Weights of a small transformer language model: a variant of Muon for these matrices.
Each number is 500 + 25 x the weight over its row's rms, rounded and kept within 0 to 999. Layers, rows and columns count from 0. Numbers have three digits each. The size before them is the row's rms in percent of the matrix's.

# o: layer 4 attention output (transposed), 256x256, rms 0.0865, rows 160-206, columns 192-255
# v: layer 4 attention value, 256x256, rms 0.145, rows 161-206, columns 192-255
o160 106:518505457507479535478492558500546511472486500512493470474467516444511472552496484534481507500491534449502521475485476483532487480531494488498505538527498499494478482534508477514504503526488561
v161 109:478466526497488496508468468497499493510433499496499484538499488514492491525551468498503464488472494477513487489511511509531476492493535539500488475477486517473477472500486510470518506544530507
o161 109:520521486511500513506523527490507506526558499503458514510510494525469506492515467523508524523513469521456478477490506514489557536518466439502490528554545532524491547493505499473516496482468530
v162 104:506478529500463495534521497474506518489463475496552504480503488521568460490540503485516506464442535546500519510477527474514487491533515503474469515486514452521509491503530498498501504510495494
o162 105:498493469478478548468508475497536485563472503514472508500509499509466473480443500500493502527512489485496476494497542517518504476479491523534496487556524539499497523436512466465513523456532483
v163 105:508526537491499513460523507499541517505499504475507502515491465493467468557507495495514506512487489491521537497498496502505541504480525467518536513516520532473477517522509476443496468521469458
o163 100:472517453501537480529500517473479488471516499553457522499461527495516481511517466513493538520485518495491481515524485500509474507553488542430509485459551515519538480483517506523504527491518550
v164 112:489511495511514502486476492474537503481472520488506509509496496500477484474510485494481547486530508512535546481536539502516522488487518513494461494521450519452498503493489502440514456496458491
o164 112:508474492455498468486487546525451523501529453513474516513507493489526517526440514502515474482467464525487471496493485525509498503534486519488511502473464503546517493518489471523446508492521499
v165 095:482476482501466508553542499467474500480488489498468509492508470466477479453508492500495500525534500501545496519506503465478495511516484473526519558481528515520496539495498528476471454504471589
o165 096:502527504508488480489518546501525477479499520504501486500461520477568530544489518506544516486487509508511535444497505498515519539495472474502489428502503491471475505506502500518533478460513451
v166 103:542473464468490508478490563500455507506478516494533544457539545493512488534527537541477474495494510489542474491482518510480483509486457494501516592439468538501470483497536544440503512523527513
o166 102:498496529541468503499498457502532502488502473491483480518509449506510491482469515479501517496507523534484510510540522487499526528463548499523495484499503458505531526490479504533503505484474442
v167 108:528525486506512547501493454475513502490510488504482516522490488437498494549495506535473509523476517494508514508501480485488513511476470497503501529480494507495472504509517525519502482489540480
o167 101:494499506456488462507497493495486528526496492482491485475473492551513457443516468500457496499522486459535497496502527508489505478519487483490498469516498503527545518476474485447478549481481467
v168 107:516484498503491531510519471474493554516523482490448522488520512522480510470488549518522521535480470509522477462513514456495506531510504466514518525479558499511467510484506487539491491508501504
o168 097:535489487521492488534502483513501477512462480526536501518449510457524481519520534495487519517519511537500560502497490484537528475544493518519552468509488494479512472487499540458524498496486475
v169 104:542454500495506525527556513504478486488527500468487490500553485487501487508481500537502446532484499528493495509472505486512462526534497467494489486443447512503505506511553514508489510532485462
o169 101:538510497490470486474426486495501473493496500521512503529454509525495517455505543489486575462488476454506513473532486469474514511521522537465528517556485495489507488501475481489505478494527475
v170 095:463498456460513517526514503546483521535573492506493482512495480521511516458509502503464503496466506507555461542509537491472488525526528502511493492489503487509491507514462488499479448482492510
o170 093:499514538504485473493464555460482475479475514489503476479493510502499512499455486538535506484503474470470508488508497516492532479498508466472530520544449516446516480481522504495498509475541515
v171 099:526511480484534485515506503489504508488491512522439482505476491453511521502459514454484500480509487539484522485470484482485516489485480549455519500525489535522514512504491479504495528476572540
o171 099:456495509525453511481475458532519535524531492488551472472498479499508506510542519508497436502496495504492452478517486489556488526514493496568504525501491487498509486471492483494522513509494485
v172 095:480477470501498537534486463478518482502502499453471483514514486481474464494472475530481510480559538492468455501509547527525507512500509438535518497488524495551411495476505484551456466508536543
o172 099:502538512511515476534541579508473490531483550526541500527506475460525500534526485467531483511520515517509517524487497445506511522435492486543476503472502534511551509468481503481521499513439487
v173 099:510479510487497542493466551509503498492476484482486471492483495466486501474521501516500458502551511473519467520504483473476534507501459555545492471481439548469536499502496509472495501484464475
o173 101:504499507529461463488547472464505497495532470477503522492473547492505503539458501530506532520454498515492498536455495498511475487495526462478467525500536479529473468522498510524517483523565486
v174 106:473494541583524502499479485523537530530487504526498516480522471487476488519473505507522507496518523470492526521481489530477510528480489475522508512509510521479493529490549504449476468559547496
o174 102:472545479456462491475500530509468434493499538459508496536461541548492502499526459472477474505505504522492495481502502485504472478509541528499451466503507492459501531462462512564504529474504516
v175 102:535511487499532494507482528486494484537518510478495473510485487520480501531546470501523489490465486488536486518534511471528507510504481550483514469477503533506523501512462522502528486536450498
o175 100:496491544486451485496488491540526505540505469505534532469522499437471534486520520511527472469560503524469505450483477481462494489483498524479471511493540481469481517521526490490502479506497526
v176 110:487445502514473471539430496491504442472524521495491506511533452552539498539501522530485505496494511482522493418522539499538523515472513479485454504464502509526499462496509495528508503488514505
o176 108:518524501521494533484512513487507559526474469525512469493524466471532436497506485488514522484487498457513465529482451511495533495492531498525510465532494473448511486515530543490466516451532487
v177 093:553510486502492506456500537496514548478484533497488485499513532527510520506515519506533505496500479487533510524482517486545495511529521502529460527495483494488509468545528527488490522477529509
o177 092:499478483500492539540511446450515468492523506489501505513478492495502477518501518455505502505456503529482481483473455486501485470477474556516513478528532492482485506511476506486481487524503496
v178 110:507514451510491511507489495482534481563492476484516518500534455520557496483515491512506514509555515503525516490540523538529446501497552495524485523512545534524532519486507461480485470490419510
o178 104:466518530474527483504536503537486505483505489512497498530512510494488454502498490499494501507476507477499499496472518501476513501478492504478517496485461463463487480486510527539484515473560472
v179 107:513513515499474488473520484503479490520524489556479525510476509532451491524544475497504511492474496480458497471520502495467456526492486481518476515512476543551479517509522468512522486516477484
o179 104:468448514522554511515484502458501495495486506477509483539483480511563472564516547501481462526505492551525506489469494479500532475460530501473539508502512465496512499505505530512512484525534511
v180 099:492472521500524472488505522541495518502505517496516503511511512501488525511486508502470503489503505505486501489506486523457516514473521547495519510505480456510545509513497519491507488529438488
o180 098:520505494546464488450516508475503506537528470488471528515516483513505492498505503506506511460499515499473495508476511489527497463471551501507481513456500551514506520523487502511533522491535516
v181 100:482502486495503486482439526481485482506467526479487530500522524499534523469513504502509481491507495520499510529478492520521538496503456500478515530540518505491572501511448526522502547504547498
o181 100:501500489531471531508546441495489533471479434500520476517508499546453542520467491489531468499470506466535507498531492468482503536516467524519494498476443487554472508504555468488518503480495506
v182 098:479483466469492476497474470518509499525507501505465504531514505527455518494472542541480496488481448508534503469474525508519478528479514491543509499461515544486505476453497495527486440499498532
o182 099:513512507521521517522507512509514470478446542482551485472491462467517481495527448469512495476517506503477514498526519507481510475483505507520521488534512483476480506518465512486508529461451488
v183 097:477477520475504475508513498491481510526435536484492537506539465517447507476489522464521479501516469466520539495508506456524487486514520454515498492480501530515517489478511521530513507505527527
o183 098:490508507509522485515474470520530467474522484534482459519475457529540514488514490507494465504483461523515502483471497534529503492526498469508496519511492500460492538462471474484504492465525485
v184 101:503516470529480460524519518494471492485499501507523491507501550496519527531529527462514474524511510517479495547554491474506502531497543479483508498518497480479468455475478527492532525524505516
o184 099:496510523541532509514509488509524508543527489521491524510479497497518511495490473471553525526533505496499502451501505521513527488535499520485458495486469520510482502534463506520476492475494506
v185 095:553512518518492494502511545492504500498479503489510488520461530497486503490490549481505526480548486519498508468499497507505493489447509522495480501498454485499487523459504498525473505497498502
o185 096:493479485492486502492541440489495544474502491489500505513530475527492501513512522485540484475482540531491553453487502496536503519552512494504532489494529513476502498563501450494549506489532472
v186 115:522452484529508511460492493505535482473474493506461487475526497449530572483466496522452507484501533478480504492480472499495475514490506488495520486495474462494510470474535489487514456517557486
o186 113:478491513479476490528527479499506488520505522510488480516482491519487489521531501476502468480521510521549522507505536504495512489544496460456509534536537486510501512478494499526503547495483521
v187 106:499514532495478483541483517488544460505491514467508476519500492506477509501525474488524474512505495488518499483515524499518509538494492508529536490487508440565537479496511523517500503517480547
o187 106:466466465505550539498510488475472501523516485480506498455488500493562489521466540514494496491554507457481505495510529481482456512514490517454493502499509504488526514506449477479504499468483462
v188 111:480533491502528526493461509479514501558532543493465494488504502528528523497517480496489504474523543518520487499472503526513514510487443519486468560509479517526513505515507489478507517494495491
o188 114:530516531466524505493506470502476497497472479527521496515501504446450505518552555533516465507477464448478476541508529495472498523560534510503518485478508476476533495494495492548522473522504480
v189 103:493527512498509521481480505488476504463479475524508488448473468488514527539507487475449513480499512524477495505489504516460522526505541499505522485512472479456489463529504482501513501486521461
o189 101:482460489490514460484484499483492534550509518487519514511524523491478499475472536485467496510503483499510513523504513496485469463467499516485497529500562491539508487439498481505502498527489521
v190 106:503494475513470535489476512445544463476463570455453493510522468505492486460489500508494496485546523523516522504525485466505488527502465499514533514487548474520524486507558520485467488499505491
o190 103:522509509516473489513514498534481544519533486485478511514501540468521516541547525471557517524438482497515453551496492498515487477463495513461461491533523512501527513528478474498533524443506542
v191 112:487437531492496517513482514544497514537526477496536495469517479502521497530483521461519498470493489499533522531511533453508525492475485514501532523509513527519508475496493510472493520504504493
o191 104:514521486488511438449489496514511536476514487520449500494463498537480488515505499497537523547538512526499493483505486524524459516514516480459507517447473488481505547477451503484485519449502508
v192 104:521488506513541530470478489514519514473523484477489515498536470479475492491450503524498480517533490479485490494497538531547457489511515488504510454500534432504486514536497524497505504471505543
o192 103:480515521492512497546512478472453508465447563500508521547462549542545479472527512534495487524479500537516484492486483488467533501483463492470496491530479516506515511482546477460496550537465504
v193 107:550534509523446520519526571476530550535496488497494519457505550553539490481508487492491527482517490482516505488482480503492496488468494496513499464521452504490490534476515499518489509500487533
o193 106:458458513487572553517512444520508485471506538493516536515543503475468497525511517478512470486465498539551540485489510516500503540489508501475542500507542490516502488513443510505491462478502465
v194 101:466529489503468478505491506487494490501559506529516475506512503476486574456554507506498470467514517511447454505466518463475523495487494498523495498534464433516524472504491499472482482492529464
o194 101:457509495503511485492547485511511505507458484476511469464493523512479519534472515516478548501484478504532502507505454490527462504512502505488502454493538532516507536466498563517521473515520478
v195 102:531492494486491523497498492474473481457493481488544502470480501524496524497484491496493528523525491488524515504498530546501465499546509461498500490471468492448510516493501483439450506543481497
o195 101:502530513504462486507522533538505488520506502513477477515490533494448484481474494490502474505466495526443509483477478502507542482490492514461511519505547493499474505478495482513549481450506492
v196 106:510486491477521490517472509489496521519496549504497521466497457570444527513504520513538510483532455503486529489533487507494475541515543463503497465486444504492442491480469483494496512482505532
o196 101:533480489521538483528531517543508488508465486506511512518557515471505498457498507487456499519514499485482447497509492491495531492495475474498520522486542537474477493480491555542481487456525496
v197 113:551505512488521505518508458511503477523490475457500511522510459511532515527500483481476468485471520502509483536516510455557498532507510509462473456475519514523523505541519489490528493537467477
o197 109:462473457509521499493459472497507504528511510505487517487478537456520489488527504512518533490539440476493471440529524512509516476500465512544513547521467464494508499510453504439494540480516527
v198 101:490527513500526493505493518460524511514464451537550480488503526520534495467514539465499500512474530525512503545507482515509456529502474527563502517540503514454460516505459499476484514524479487
o198 102:497462523503468520522533520535500451487545516453526564498508539473449498498519494542491468470522481529482504496497506527532553486520552485501480452499482461492509491472484451466555510457495496
v199 098:503492477441496574556473463453473505505526504504541508452521523477466481481521509481503481492508465475493462488503480521500528492492477487516469514503478530519480525542490492493517454463476495
o199 102:475492494521442446473487505503515531498522461462471462513486509513538535507489511501483515490499539511500540499459498514491526522472508510478523485477514485508524472473508496491482487582532473
v200 107:471465515520441511504490532520507473466508458520511520452501510481514483478520464519557501486450526516525505467523514536506543466491446558517514479518437500500501507540446488501481546518512490
o200 108:528471463503528491483536474492486514526468537514502525508527540496498511528497541522469504532544484465522521513448513445532472549494528488488497471476504488496507511469531519487515481514499486
v201 101:456471517517503508516488502480538481497496497540517484527475500521531474516488502512464491527490462461481524486492517493486501484487489517483467536499535513436508467506485536516499495533436459
o201 097:521537507498504472505478535473487534525501502495477494492510497517506484463521475482551545473497487491508463518518476520495502512481508495507541456498504556495529542475550498494514490489540527
v202 100:485457461514518533512484520493487491525474470509498474468497496520508503459451480495457537475564507477565477511479481478502504482515458479483477498471542481493513458492486480484450471511526536
o202 100:519532517502490501506503488498497511539562512514480473525519507495531464488509496501545457579466494497458507529541503539457503491471524449514467493505456512491498516522508498495473461486515474
v203 106:482520501475504511450467493479501481483524486518508490497554486497532497466514530506518502483530499458490512469518529499480496463506417507543493492536487545446501482500496508471516477512440479
o203 101:473523498528506502490509502512514527533487451496480535537484567533458512490489455538456501498482482518512469529499466511495500500530518453475531516482499449529502493492547498514521483500508495
v204 108:462519515507451515475516481535496469513539519461513458478510544472497498515491498519521476476497507501532445487454516468541513473469481492481503535493477518528506487472568508542473504458488523
o204 110:507517497490564562526469549483547486490509497509495518513460482515550497528527493488495510541502506484517545504562466513507493542510539516500508490441502475506533486520482485479519461522484476
v205 103:474549533528521519487483518505487499468497506455474474508502479546502496510499505520520523471498511549518481482476522481549504507494506506527466471486465496487488495486511535559476510530538520
o205 100:491432500496500515468522479485515484510533558527514516524575555503524491487481535463524508507487457482531475487523446506483516455483483526499499488479543503513521490498487497457524551460476507
v206 116:495534569489499521501471492495436516500514527478491460459555465516517509448506474521464528508464523482493457470484490490526524481492494493517524467507513498441518532477487467512488500500500509
o206 112:510435497500511498480494558542543497537491484489506526550473577482490484521534527515538473464517489520535529477474506535494474484513521491490458497500509492510500477462536498479532517473517525